Each number is 500 + 40 x the weight over the matrix's rms, rounded and kept within 0 to 999. Layers, rows and columns count from 0. Numbers have three digits each.

# layer 7 MLP down (transposed), 512x128, rms 0.143, rows 257-311, columns 0-127
516574483495543467569556536424554450503528544509472459501523542469486415505575525523466525472576542466525443457501467511597474519542504468542489466526510492551461513568441494461457489408410479533492503551556465569451567432458518511485471475507455467514554536559500492474507499470449502463496488446497525459443434470495462508501468467592489502451512562455545524548544499573494491507530
531502525550466530451499487515444473543503452397542484476538556509500447482496506582426476511470501507521462502442521533462533481454485533451497545471551518499516442527499515516519473451523418555505560539514481529424513468534493485475569489441549477535464533445548435514525494522505519508467507471539554452495608520572467484416529503545522469456520570488464493558505442483480472547485
520485491542477492524527451537513510567489516510510436503404450546501462510430437469477519540501563556493460456489537495467471473503502555509471439474519546571503542494554488564428460482470416508424535581507549485459545486493543511494507460515471449472522535499584504458499577484536484552482515494510560538554424576475483501469503519555454506465465482513527434549513490497511522495498
428480532513444498550540469539449557482475480523527486494535425454527552473528402524455462529546533440492489426444475397469506466461521467513544518412402466432447590494487526506470597563538576485479539538486555518576468524507560473547565484490468483494482532520467558525472458545500487502543557478534483470455484577556546465497523483454455441493489494537448571561481457525504460596478
452566582503506485543511486556458536482430455476572496508515477492562550514606545524527406473532448499457364516457533550508461485534479525565514454548418513359457489476430498576578557562525488536529485485458655472470495512479583511469408452492493532499536452491487436436487563557532448581391486486567524538465504482540505510507492562534410544445457479480549500456428511463536532416546
491488425455460469494545532511524451490520490445537499496490525516509526529554565430435484561438440503495486512595475511520482490528417497434498580541510489587506500508504435478605436558520477531534523480428420488547472517527518485464493433491505505512455511540594485465510571457479514508513486527454534588425485534415453554456468507551551523532519469540515476461532499470507479480449
489524505524576556469472532423492462466431513449426558504556544542562439486538522476438487536540484449430561468585457542489479507550502463546461464450483559557472559509550460512445429536528497492530501545489462460461463536473433465496508461535555477437570577506466478596530450475508499457528515509492485494500535468516523500570532446497509497481501528477489490511475505536505466474494
545556452479568542561509443524521490485524553459495460461534479463449410600453453473549448572571471480451490526503555562548466446494528472432481498419516503496477538527448549570553463483400508481534485527496547519527450534537463496560556499523488520526612556453437446430500558455511451423445546441435448491485486417509476507466593542476659451470573490475589426539466573536559397541472
459489485435507515535517487532548477504483395462546583532448497486595464496495532482449533567475515539501523521486461486522488564473438501513520507473491524565489491513520507511565432447489494545513553562463523515548452521502573555444536511463526486525456453493495469436536552537513512526469461531432419537498444522532557452453490486552530460477483481436434507457507573553494487422473
455535565478522501489444571476424569535544519450510505485481492483498497487522464431551549462534556515420464568463544555435483544487499502469485495604473439529562487434506473470423601489560566589519462496589580534566479476500459492477402462495449566553446557498590435498463474415436511484476517524514535488488460533573554539454468482483440389420571583562457521499526528468426512467488
508449452473498532475489469507585534537408504320495472539428494543458556522458589480461486507497466458551523490447509427511509534529555508474491587449478434488493447502615516524536479495436456560485532469488538504450542501530433444500470552526584490516511473477509506544525527505574449471491455498403485483504419462503458522549545501497485528571503436638496503513474488499561508519513
526544490532483546481485560462519556512436528509499502464505329474568478482508535483449537463451509517500501483510513488542477493504510474570584519532407475488461548531518438507528466464501543535469508514524487497525482493463526487537396537457511479464492542521541490486493508517489560551437487466496447509494490463520568523464502473492462545547519469478538537496558498514477520490457
562526491569491474492547516485493532500449434435514452484460474483452502458494475484466484574580496539497522440521588539469449459398507472511440512520441557555581436513523484522429524421558547518475594491419540594482544486568515484448478484546604445501541545502461455440521502488484527570544479493533517485506524523536502470527505514491469472592482533498516472493524517524463436530453
540492535446557525471432469500573508539497501592500492503561456450479502514530464458499509469541526516489528541515462555492461483459481521487553496472473456467505542498524481496499492467469454546509479552428567569484477512489511491506497478483521433531508472508529501503524522493522506513502492540526500544509565523463497418531514471427482477542557470462447515401458485512521501509498
555516451530495548516518453567550486533536544561461491518524564512507553605459507520520478548496494467560493542476498440565469407496431534461549462518410535550514475527465472484517530538495502559496484455464559452418551503495451533479424469469441500514514516498448532504488457476514458450553482475447510496469505504470507529507460480499497491501532489483582563571443438441474494459519
487514532513526537505493502494600489525468434480432491507467563521485500534520610512507467529556505547538484519519426477527507499496550545505528516478457455477521507469504480467493426492524479558489582430454484447500493548457576453475519503488541448521501483564533472507483526507537550488457473473483504491473513420535423499518514582509504538553473468471505469512486480503438447450560
516529444479531514511514482514452503509535486472495525494570500474555491532495533447506534530529500497483473446258423495454501568540508498499540559449497493468522493487506513546485499515541479486450498505574487474502463490455472471485516524513507525503492448479491479528473569500460489497499519467499448505533508506499503440553488500507516517528544509511474474507518547539485515544476
456538501513519555549496509491462502402398498530491544524507409508511473487480502519472507500457540466448542453474525494461552512429489488441517439481531495481590501564476473600538454491478536487555539531467492480550498512459477418546516504481488500615512526399498493385520463498522460543507471514521452585486542513520570515533452496434492490472522575510539496526504476595508568482444
463461534538492502515502523443502525446435532458494496453519539502482542477461518487441472481535482546549478528488440453487491527535512498459487561483485510443507462495493479547530540498482493562491595457539543513502456500526464536530488504503431499542485448493507504476488494480574480498496535501531483447488433564502409446562449510559516558513481476550470481580488540510542477520498
583551428508519548486523496486558393525488461488412438394547500520469563542540429474514564520570553426553400520534527484472482519526565594528530459472365466424552453487518498486533542435408549554511466551440529437520451462536447519562457430577431509465592547520447502532542528553478504490538516513521522554432522463469492453557491476454506527379517522591580436408437490606514528402535
474498480474506462481565503581512513441519515449576523482479462502468502469544492480482479546414512544516559541539510522469524455470494475477533451465511488528491509507530526559550524510513502449549473556461509503446453507574555490480528534500503418502506558483440479512521498519519460542506470440474408525484500533524456575522507498476509494463508464443512535458531545538539447480462
541528465494560476517482500516545481525470496454494459456443562492470419502540493507567544555469489482550463471489504529514474496502479437462481462552518506569453541498597564496463516558482574530556500518486521466513451495570485567498480493382488503453527506496532521580449556504521495539501533465468525516494508495411372485518466484514490438536474541498479478540452444523496470488500
489532499481556495468456558458512494498495510500505543507504518508559517501515472494481516433451495439499449536498487485539509532502474543483582515532500513476518474545506471509486515491490487515500527499490500489496520488479530521483538495568432461444509512475475566524502508485416468498477447536510484473517472491476461500539476549482490511491535502524537509496480520551465473509506
547509480478460498558520529557522478529558523472547536471490588462518439507506491521476489491522565434546552454540499507514451473553441497501412463527482476435523509498557542455548411520509521555444543559430495537473511467528481531476458505450515503551548472533476560456459610457516534503492509517523459469500484538470511446502499580469568456487452488472477487518494505446407537405493
464449478514447508475523480523520478490496496440577529528563476508462443542460536431448409533476538553502401469445551533488496497503508529484446532500487452562510482519566551489529477488462579473463477493518539504554543499518481560496534476495498507503599465521486465535505542520539460500461563480463494560490518483512511443521510458459534505453448549456490527487484439469425540586556
408522553444512481429490499548482488537563471560560440538547499408515491447505412502531526521494537565484461473503502511463459532478498530529488477424580489513444536554372528473563498447450489552474525505525499470518488512480537500530535512479519515520486498500511566461505457490493466541496536550529500535499526518488501506505566515512520526507461457490486483557448459467532458473480
463467535512563448492471420515509485482531507569511497409520538419500494501493477474589493475462501502504475566553481511481489480493461517500463486473528518425456505460407515518482541439521534517474512530533556537562526475508544603544544449570437501461491505501502584451473504515518513472511549479563514467429518584447479438534506482484494514526490530514466500432490544544475527472493
524562467417492490519491503452495429468461550571510530462411519498515424506466467520509489543476515491491515440467405468525519545522456513567520466557472428491452533461486538471485440444543461546469547531553478505516459524585550530488524522522503530479504447550546513540462511545439562511472544459450518439412550493478524533506469515519513552504536507472485513501540537448469512583501
514505557522479519523445496503478488538500437495365484498483538474561482492444461515481402487503502483562566527440507477484514557452465470506584489550554471515477468441458548442536526432523542516483503509477411498504506504466516487516506565491497526533493488568529520530496405548447539513450488552519456530553501486494480525511566557349518557554495463546525535501545468447476565504475
591508554476501506495468484460496532533471507536548508469533452469525498506472515450432441510523509485484433511411531434480496524534530565507531484518494497475498551553476480558509467518515506512499509458497528460413522537482512503515509449546471485442488518478417519510463450565458570540478470523471383448557544513458584538498469487505441506528511490471587531482556556560497525498490
512472499429580597553510554532456580519461503445491416631519369499512428475521486493471496515477462491521436502521526514492515509499543656527507541492507446454500482500449438593472503503479413580422509461469461547568512440501508422464454478398546467628501530547476496464495462533450524466571538479491588479504498481486464481508524492529543503522502536428500563507464572545530499563475
494538480480480485447548531428488556456539517508482478539493431536529497485465522442484470454481532501534512479539502491500456481500558502579530498518431509567508461538543433472525496537473484551476438501447531501508522489526500531532470493489522541464508525482531514469536449500447520492487468482527516493461475434537497535490494535544497514540517496497469507537506473533513526482430
465439420428459520492534544517506404440490576515457500435497437471571438466483519566396556459452530552486464474550520507513551501455492475502541499545510495485453478407524462574468483567512513450406474541483535471466407448520563527521501557502500481487484542511525482472562558464518502461542508467524474545519501552535538520519519421558628546481452506450536468473543553516491504449595
530545524514485521516460511562518481549460533568538503447554482511567468505526476463446531469531398540479484511489375489522521561524483468501533489529505531380513471464494465400523523471523447562448542545501477484409513629450524409517474513554436518549441533486570495461506572472525508380545530520476540529480543466465527474498500520482524502543526534511438440553534462473477480505491
504469490514499497461449451524473609475536517506412537533562431499535531431499510464521486559460567515514494472462523532543500527519520485459528594499411463532416489504494524474533481482488535517484518426543514523534456438485512507517450426550502438507494428508444501455558530456523492498517580500547439513477522504531488468584473538505530530509481455434481509500532534525529477520482
516546539526447495484438469502464514458489490473502549533478498534524527553541524532527421521529449498538469549515501442515526497521488578463489432514507490497510540447538485522440532510431536469528502444461481528474553542534474502526574480545477584481487501432495504464475473489492528554495489515468570503429489541457563505496421500401444472427538532535478492508494551506482580532388
527448508536476543486464539440443517536543549525487562467457442497548441530572483542493455479504552482487443563427508543483547496456500505507449461468490459431480505414564505518533572464484565483534564516520556553561528481418510527558551519520482446543487509503460500517530488504495536487462471471414535442490484493517547539480560522440490488463538490495451396490462550511516457477455
530499477490569521539476525521529421467413518402449498524496506568491507448420534540533518468464539473474411521486521581474510490495513422476536451483463543480484496547535543556426489548564544431561486441523504505503453530541448532470459610539534403492540485510521504540546496496484468536450492471594514436569519513517486460500463493477504499570480457485518462478495454482565518519556
469462496516537536546445582504485600492570451528484454503484501469589446409544504495490475429496548474444393531421507451529486501457567459554479527529459561483517497456562498496479525489479490518493478494471509561500491482477523493465478514533499509593524470511512545452595527478469514507475507487524535501496493532528517512447473504502490439499514521540457465470492555578491476508565
508524524542515493478492504437522464498533518584547522530548558527529506415538470491498467510522491473559495570484480571517479521522496462503517503482564445453528485528512425480512513470459536551494510492496536474544482495476573515510517466426477519458507515452526532487482425511505491515504542479495469541480546474501503473519494492458410524481553481437480513542475486518468479466496
495557509535525545476511509511502501498414523479514583469458439476482474519505500552515479513446506547430524534513499482446442535498533499489536444496507461465551487527518514501502494493506509524574482513497515511489500484442510506536481516521539509512494521491489454519516520462505494446480516503476477561516488461509522486473485480520481489529481461440513534533520547498515451493523
462531490447588543459498539378515434464478504374470443500503480456565496427477532625519477516566520537524454532416532423433455499514514494507507526492510414555520465435587535519468477498515573522453528512550544528539513606502512471480538526461547499582496466504518562479512506472535475529440474456491539578520460452494478533444464459547469517502460483434498522551468486525509518524489
505455527510514449572495482513497526518594568548564460498556515443549462532497480493563456573495419521467500516548499579475522541520517498500502456444535473531509603552535426539507435471530450533514455420491508448456475592507526496521428487425457430530429468419446510485452565542543467503461487483461542580453459519437524508441466570562535489566467452491520497449558518538538490448491
457446412561548418499495514511466482469451422467532483492516479455497521482560530502511457552495543535487474484552474556471543554403466497522489504483496459541474471511455501532607560519418512536607578521491564443459538506516534519547508503491530476420485521505469544528526508504487498495469491420549485510463523527507472455511543409416541492523479464442486495564545572521504524498467
542464550504554497519535525476521465611508498470491479497534542556471440488477461504511522448512518481506491543501431557577514518514462570527479521560505474477495492457560490455455391540482528430462498486447441496573516478419553506451477566475539516505466433553476456484503470534478563467452514544436497507523487464488478520467468565487502528507497541495532422512508575507504526477533
588453475557455479493468418544513503556500470390516495580442459572522460545535498542488515498565516515563491471426499442494540426495499505448583484438473463506515481491506438522508519498511471476519500503501506488518506480482492560533551474434489489521552520552480453526471514531547525476524544400516517532550487460548470523507502523489516534504489532531502447493446513485494508459457
469528532492524463533510446498492565433574473408525418404521493532441496458572521541506531474480510484522459586503534505523529431496478578472424475486499404512445481492562503563567472531442558481412510473459494429451581481497540598546509565440491487551544454586440450522481459508588518505541511496469528521396514486430478467463600589462482470519493538522548487481454558554487422444535
531521451518499538439507492477473549548431525501474548491560577528511461474529541509419530504525515535483465489538503551451524515456484446429419537488578513484554459472547493489514463499506457539560443432481500493516446563517488490518432531490483493581465485477525492474488502509500485509469539465452542561545471506513465484526413467498539565509528513527481503482550500545509524477479
519523424476530505561469463488516533515445515518484507508532509479477531445497446442437501496508544525429449464552538485482480494496506553446533486456535471479511473567578467505565455489464498460510482545465517521462488488488474533468522469545553548524492472482534508540524530503497486574504477486539532553504490502489497417510494503514537496538522509445463460529512522487476545491548
505500469559466510458564519537478480514549490447525470555528523437492483456561450525500556496429517474505515537473482547485461533504489503464485505528554432477457529565444493506487538525542459479533466444533512539473493454499527562508519522582492514481499446496477534502537530478590491542529504475538469513481499513471470505496504503519494524501458456522489501541494467496446461500423
456567384444487445469522532425580457452474437383527537512420473543467485494470555510428527568507478591553570481484557493514479507431519523497483521530491420551536506485482493558523561514469516426513434511449452536469472517530543511517496533488476497510516514487515407511547515545516469506491477445501468471506503541558516500492547575459493477533563498463533544515519490512532487450515
514539516460527528498542440397554473517499527452454493498439513477490505517554580499492565545453519517551502500497522602416525534501531437506461488513491508479441483499507532460459504474511514540524512475532479554563467528539526517428489504442520448419391546461505523545546469473531470496469526460507374515507517523465516439489540482498546552552515464482395550472521481458514512538507
548543498558523472502450462496482485512459465443455422603491512502511518535524518526521545557539451538423446461481521494510506476539486556441502527496547540444512536522440500497486434542521538479572541530495429459529536486477557433484478476507534539500529572629496534533482429468575529446526531457441464452532571491518518465470491467481555439528428505507557470482508455464515459538550
485447463513517447494512537449494470542523511487447487506494547513434458495423462472531470510497512488571503474436544552521499493450468558478561465450543501503536465504485488505469478528542527517493546432461516484489511473472513472457539553592402553465449546508451540497505474475458593459504515493513604505478571513523510496592506492461518581588466512478489463519572499508425478534480
532443410552567542526485501587471512445442556481578610516493507500485476544421477503502510497500478522470513435590532523558511505450477455525636439508550434461567525557439534521557552488580491492509497469477480489472489472394422558536511431529502515490517520462454476527448443540374502443510426461561563521502553455475565498522457491539472550342542472560475575511417520517468464533509
# layer 7 MLP up, 512x128, rms 0.148, rows 258-311, columns 0-127
455454522483527547499458517518430475415537498484510447476490512436521466407433594477531483504469533479453491494557471502554513496493496541505474526551493536479487445488508490469465451549517515495490567428507470418475506449480510507528508601493456518503480501511537481568630500512521649476471542530486485492466489476499508537511510557513469599558555464539472478494434485505519481484495
469460452505513481469428537482454529427464562506494533540519491528541455541491570567550498519501533561489513508531459490412560500524513435462503438476462483485483532451534522527560483553447496519547427532517503432484478552461514516483526453515475482546482509452508432474516486544486460561464483579571484511524412512548536509507454501531474436507504577540499411493511495484519484526526
501442420510530505497409514453548477586489475581507440518511568525506493455544562570570524534515487487437490436538492555478580480481471508457517420485515502462457518520494505510526412507473467462553446549472489484405505551499552424528434506505459506542523451522488453427520549504579522470477463549553506506548476504506516424534526503489508506609489464554497506453483501462477538449543
434545454519534431484431511521561444504478522513554486464519564452500524480533602505500545560567527471433535529540528438499472507501466561491555582516528480465486399451453473412523458533537543453489550400546455508534507554571431580511487540521479498491438521542450447552516536439545548376562451574577503445480433533470529434475504543576518495353520540461512486517420556469507435526532
477488512510510515459469528519501522501525519521507430447509479542530554529558460466539448501453462522466525500560565439498524526421518473514517520536441428508444471509475467516505518430594439464549597477467481480484486497508583478478553511558497469479486471410411457545477449526549584508583451493428492532561469518478563485484523544510476456501509539428541493510481532564533457531514
527484492468539457469414441539528469392504526540492526500593552510487463570466565547613470473425498482520569543508483475516446537500489445456573533544549549443538466534472516413523503565463516476535511533465496482497498558471469569447517488614478485434475494522474514481576579487542502482509509488525481490504474504452537471523461561508585541453491460502465431494408460485519528530518
404476505426587441450534556449561425457454516510495518501490539508501410541465467522518516458491442522539573537515513443504449513556562490396473531452516456448524513539458503488529459555586458499495481406540427480487525551538434523522537515513461501498504526492402546530524554443462548517490418459447551494519348524516588408538437580555573552482568475532532499515543537443572500522492
475512470457511454499442474545475448521566502540488506446497490490523508451580527525548556523544466513487542466501447493503547445557474537494559536494488510512509460481496533522552495495517522515534496471500444483369533509487487502470479513454514465486488511470529528502454581509580492448561417495505462445520421441494530487488464577506406491507592538536517483537536517473498436480517
469448503388515435497422443486513418499508536542531495494517509451501450475454470579472512474546452580579489533562503450540569458530484539454528510575483496489489462469537473481552422504469541444484546472536525522455478508529525567437471484547425502599509456498542491539496485482539520505502502514503499472543498478575530494524457607605520549446507472546465456488417602453605434536497
483529487446505512506459575486538476418515592550545523527431497473504445366541484520500464529473486486486509530503508345496525437438505491419534533493502540586480476446373466500531461446499527456547495454569457514487473533551503461508539509520485504503516476514530450576518532442551561554552502463435534497574501427498449512569433541486490548481548479527519458472521491457540468520503
519574488479496509423458481497497406523506500518538503494484496533443509439548484470521522523532404432520542541500475482427458510448512495526518468425490520426534539505494467469504487537586466522545548485489477513487443562518487503467489457568578432545556469530486488522522497508569540471540522532467558505482473543534517516501510497505433447538549534542480496438469468531517465470504
528500486507563443558498522569497481545452528510527462444466490483451488443531483534415573557616442502472569528532442520485481483398502505501532446495395490538585490522534461481512495480511432462548467551541429548467555515545466501466447499569513478494617496467461556447500517502599526409544435520501503494530503430494557533500460504480522578483570485504539512504491528453498485512475
483444497501484535453510526562491527446499536497492508499508530485470437568575525562518442507478466518462505500509527467482532547544490515486467462528537453487597456490551438531514449418480505452439505434542503458471439518486521488459522541520489588499462506492421506575473481546497517536468522525517506542505527566465480474539535529528522448493442495565448492498467504532529505587472
519452595479483500416493541495457472503488535535446470518528536550486420447493441456476454440463528596461435521541525488467532483528496470480483395542524523507516501473540466574565479534548513380478506437545491489520495526485523429509504526507490555529486462490512476490457542532499537518488518539564475583512476466449544509500553565513493539445550514547525420469527594445574497560542
557464556458489504411455561504491458486408514507490521549537486516505428517579487537506506467498440504534501455523513479530586516529484496500587484454536487552515452450497446462561443558537512435521465492507462513524448587482510533507506416508508564535464531441452464543515473573499502482521450519480456465612431484499459452473444532549469459499525520529483497445516494519480539484493
506471501529541545475410480537496439513513515485607485478504506400500527508556532551437513450490509502468496493512560530453490528503530485494548416495509486504515475462543501553523482468546455455465534489493546482471477577505484492506519518533480482531491512495524538550532460548549524496561496501485475584486478446449506478487479551498542463494522523498475463451518575483483514471557
423505444511527506441396489553502446454533501521533480523486529476521392462529477511484441552513462461470449504505509503543477515524532451452558542436462555494468502462480460448497569519577523513477469401507480524466487566528566546542443525527448517434516407534449549451534504519492522466541505541494504506574470491436574503500529530513538465467543504506470504429553570424507493513536
454438482484507567432467517520487494509435508501478444544524487484448513508450456514465544485536464480530516477528398445562445512524588462496470570506496466519489463457479501482495496535459484509498573439562483489442508457506486470466518519590465592587484438431495509564473519501571476487488439493539494466475512554527456453466486602540479570543501521473499530556449524440538436537552
472465439499478487530459524478480420484534477511500477543446575498503422489486548487515518519566498497518485451528533349416524458523597532483561562527511507471515486455513426546507541465481516380544582417506382462459523560552375480541549554510502508484505485548510477545547532466463517382574508519518578499519517457469525536526528540582524555504515528486473443502451491518551429506540
492442512434537535441474468498449515456507557514482400540537503487456500500471494519486551504518505498538472526550460485436481507534497535562524471539435493504509478533476493545488503522436501488470553498552469521520544474531425432511478494552449532542519415441511451514513515483536481433488534511477525515536532514495432541510495523580467442497429445500450549476425500420523534502511
477519533484585494468491475533538453494500568517544438496410571505457578463496550512499545489527505416463508414496529537571443507435509513503531425581466515502522504497461510509579485639483529487559529499494469493446444510463453519470422534496482461515561547466519505511512524483517475529549421547540546536526450392419443545495453495548521557428454546487510485454446463497510462469540
489479515519512499483542469519466491502479496542507458583458516465455528517497492461511522589517481500526552507488501492486520543498476488513464526460534505521494537506421481577490452541582456493482499551503464488495418494478506488515493469539495478511551430530481441488471456455522579508475487497476451492582467432538485456487545463528534543539544483493547469465536467486520469514438
448486548537493514539463516538427430532563425528499456529482521509472536451530526549548472476511485489492457438522521492563537532536552484539519484540519500534470464548467412586447513518506415454555497472513503492459491513524536453528515472609462568497500417432397479537528503477530490517466482522560535550512473496501518511494522450481496468529437438464503513476386512447553572564475
547445464526520496489441532525557487574474416515431491458587583486475472514546472550526497419561518488448503510521455527435511500523563465469497522535527486480517500420460501402515488511498423468479485470498497463504563521481445458517529494473473517548478471489440506508492543483517511509496458555475483481519487524440501457492517576518548477488518567561505458421426499493453465500452
487453474491472518500506515490492479484467505477488527525468543599470529502477482506539544465504478508493519502506514494552571529487553481523492409511517493480495490438476451472493477536512584478407494464525451465497469557488506411536480541608536543440501459536428439522506479500474469429531477584446597550525437457503574540568507512541510455565522498603448490416520494462460605500497
486497502478569430469525498557477487497467531499489535450474509522462503453548521588520518474464498457493462480530547446518516555538505511467461528517504482518543508482524500451466531472539544479536490515557492460494476493473454592486463547519419500518515476466463500528514406541465474498446513571414447535549567470514532499503513504536545455420505511513443518501496461480535474548478
453463528512507505518488529460504497495436535503578484497488512514459464463536523535495442522557539599453509441534503462561550514474566493492488511555416460529557456533469541540482495504444497541539422488494509443436415544479497533477487548494422527494495496553449505485579520552497448503455449542511534524521456514511538628525451536493546544486444470515566458515484529546415440532606
498493543432514478534421495525410479563451508506442457454473553484523480532480447539492493493542548505488524490532507411444506490514440486451557501498556491458508470469511484473485477458504484540454547476524509471509452547532488534488507506509511534472584497481436512535482484433502535501467524538492534397461498517499610522448548543589471449481485472562483515504475557579533419551525
474479451473542470496500481478493492502519499556542397494484523471519514375498440576481579469500492466451514426490532556499566586479483486474474490515497421473504505511434531479506492469531454510501528528499485466540477470446456484424448499494494464523548518529501585500447480493568501530623485545455480570573462481440552438526503486482572516568463522515547484470462479521518447525496
512491538516580468453506426441453478461418528506495542394484521406491510479496512532541509509483487463496567480554435461548518498482573572445560535502539467452636517460544519554501497545511487450498523470451497444529434499507465598560434506501490435495501552470418501524602511508523429462500578487508501448499487429489521486460448553483486503510590511560446451445549496497480516529552
529476490556523518434453479511462461509478490487544502489544571486495500505492531488498544511575460488470514467484495520463490546479478517499528509490484499480469474502552528442475477526461480404541556500547465515451491544499535478483566520482444472506494478509462459524453485543526472498563517572512464440522470576514481495537483478526496499536476533523523500494477526474497502507528
465508482495511545571511527485512525494477505525531436424492489405460502522481482495497468466488470428471558470559537461427476504535497556464556590465497449569527546547493484527518488460508467519548511542580528519483517547508541528477502469602446467526562489459437462516521538533587473504532395497491489528503479456455501489496518492494474475582550500509598513392411493515470496515470
553489503475496540447490484460458492438520496520408509469476515524464499500471476517468511467588520573493481528558433468466455517517448518492528493550491499495548499512510504564513555486535443487522614429594437464502426608559592523487509532576481451449498437477499500481558515497518554536462438460496516484461525436495544497476487477585507503461545563542485421497474576543514507583469
500430460428515501468442509465480517463524544514495480502495489486551526414425544552564528525530509448503588478531533444526555513447512445508537432541408422458497500499461494469473564487471478466484504567475529460533477446559499502514495503493504535500505526538522443538449565489467516532538541538454458603484526397445490582429423553562478513487504508520489563504519560479538518503500
532439552474545571538535490487494535547486569512486505455450551465481482431456518509568572514485511517478508441546441517503519420520549515430531526558535439525456465483463503459527570534484451483534503520513456494539508533422511434488515536459401459525497486485527464513500478543487535515470431502403523549499509479448546525461558494580429540519531482566536537500473526506478521505526
426451480431493508561506558569534410450502531581524453503478530500467427418492572512524549507535495480516498500506502505465524509523506499487514451439545503404564546486441447521569540573503452519412451483518526473413528509524484430600477446543471459560505491528471527486468504511486476504474534456501507472505466479429509496506434505468514548550486481555432551489517535444531523513514
490470511486550509445422467471420537448469527476543500497493495543460431505516510546492505516528487529482536538516461517515538531531495466514528509555456509541562466506498484501616537508529508516558516504542394417484421563469489440513526506536452504511479440462538468553561523514590581493524518517481488492473517480494506539478495520507494453512447450448453518454596493465426494478433
495524473461480468451511488522520349529528519544555468440490533519502515501470606490494488524509450507486514564492408494470519579557480508499485435444483469528550504524506508516476475451578478507508476483457464489464506514499448506470479524507487462480551482501489535519506556522595478480484474422565477511506527466498516573499415574457527513474540523452470464443534526479539503548548
482472433516497479458474466513454565533511495559503527484556584506527551522504493497565525520545525504452570489508463466481438587512512510474554480494511499488513497581553508465463472495508469483507478510549525475483434546423455507456440511491482438491533468459489460551465505439487481508536463513468484450574494521462463488510521527480502541481484474528509512484532456492548506550482
492491538521494481489494456488514460520478488510499456536451527450488554518440536509508559466519490490499520482496480502554566492576510466509528505599526566499564471514522517495503483556562468477456504501446521446501471488485436489407556493505451460483504488481485512499517483505521469533417504501489529494517507465476495477473508520501504526495504552559520427496504467444493485519516
452434472448575540463469539492475465514491536524475488493573479448459560507501544496516474508455446580414521410511451411524532471440479435405518449539409506407517457534567468483506454467478456539501582547535526534480452496542483482468508544569548479572482465475553448512503517494515541565506470516536546444543462467499515514547476490592484574513535462562442480511473503442607544542518
438514467564537608517504586547512486455438450528525495515447478549423418472407499598511517475418573536528522440553472455452502554462471548464496529400462464465536467543543497518481512438456472458496492547530461472529511507470462452517459485541464503494512492498524475554546455430458505576501512522510455441574487472450503463552490534511554532500556541591523464477461461470578539516437
443460501497545488492525490447484441479460453517513500502427528517459525493469549527488495491493479494532564497503486449508518593509476521474558474521539460548556530490425546477574522545469498486546516548490514482446461581561486557478445504525419467510418518483450487507513539543496387525531377518494583476488513468554484534473463567557464489501537478447501488471477531497530561578523
434503475473517521550534534481453463466480522536481458529555496557520472530553549534513484558428436513498537496503500481507577466499534459459514450513463503511527430529504443486534503431434439509497511525494439467504461545463442519488522515554489519493489433475451532485457507516496456552508487475459496521491431566494479447489549553533573486554423513482508557507519518440528521616496
499513481426508490468485538525507477486595529481477482471513505540517449508494536434498451503546535510470510455508497479532522513511514493515481423453448484547561445516489529545564507479538564468461533461458469438462423513507496518487513551531475544551551490478456559505494542465581487483560495451407531481613474456510440545505496512544547542476465511487479537508515526465579383505537
478524505517569490438440550568455437449494413478568492425587595505463495501518520507508561479547480535497554551511480423496513499437578518440533487488440505497626479528520477470517453521481420467577619438468444533453445560520543491486556594569480464507487514514494532519538472445518498479448466449530424465523484490521537549447418558528515530585551503439501470464487515527529486493487
430513499489518487503452486526445440487502449531553519508455511589507468545562459506511516570525461447472488508505478538570486505514536501497515494444461511470527455499473519475454503476510421439513472497522458484444527535481532520551465497569548535492519488575470510540550541587469520496442471588536498480508511455438492515457551481482466467506476457517484503444531464485478499503470
472482501547454533539479463520481485483495506525513551513482478490464425500511543583571505527524525499476548459506455496498561520523490452524468505517468494452510529494560500498485528552512507481481484552552459423510506558514433479469522535504476437479561483550432459501503468472508452555465524474504487478526523512590509547519437521461422448520511561534485422526436471503551489504508
509564501461536503552487544546495432516497514462542511475455493519519490477469483464484520523459482494474526491513470441520576520509539510478541466532470488442518479478504498462427489557484528524542530493453468475487520582445480532487515547504507546556502503514472484584475460523440535500472524483518468498557512461489483568514521494505499490452510478525476442500470552447492462567510
490515577497509490448540481573475471481426559476534398464519523442506518432550469465480530564558510429388541469543498464528467497453575498440532549523447451504520523484521530524590561581597502512438496469449444476488476477508525522508503474508571512573607491467492451568497511533554484443450476556469555539484442496473536541480504545514507517534564527509501509484538512550482397523492
465493540446519507456524447458455453491481473501492486449461610473548505561519506487489525481567462460442515511546531473518459534536516576538526456423482508497577433525508494539448439579497491531529539497457482488466425516483496550502413535558442514501557442502478452504538500487531484533461520573544550493499508506470472554515508510552601446448505503429584421497512478489522475498487
516478485563495566459484456521490495504473508537552541532515484487434556444524476565547484492618477548551489447549434522491503574454516490476482476478448502458523444527494506490543543518517446477437457557539496453474556529470432489457513468550442493511594438508515477491508522466518466586475494538426524541484470463447569523466497452512455507550511444567437451481503516402554540500439
473502447501505499499482429516445530508521418561537507517566502493531485443569483524542581561454460426435493519513470478462560536508523529463465402526520536459477521533516491474484516541565484468481465540551524492486579558484545534575428484466517538577493463501511499552477488529482451506528484523553450525539393426423540540477486531482490439389546472497506503468498532493540464489469
543348466402530593418472533496528472464530501587591558433503539433547511481441476540538527537522420552538575545548452530503474454478531434432518497478529482459496522447447509515486537588490530512590518487461490496506438526407472537546433506491458441474480481496436510535482579417485440470510479510500463455519470497474504485526486590545417496451597484519505451460546520527563505491572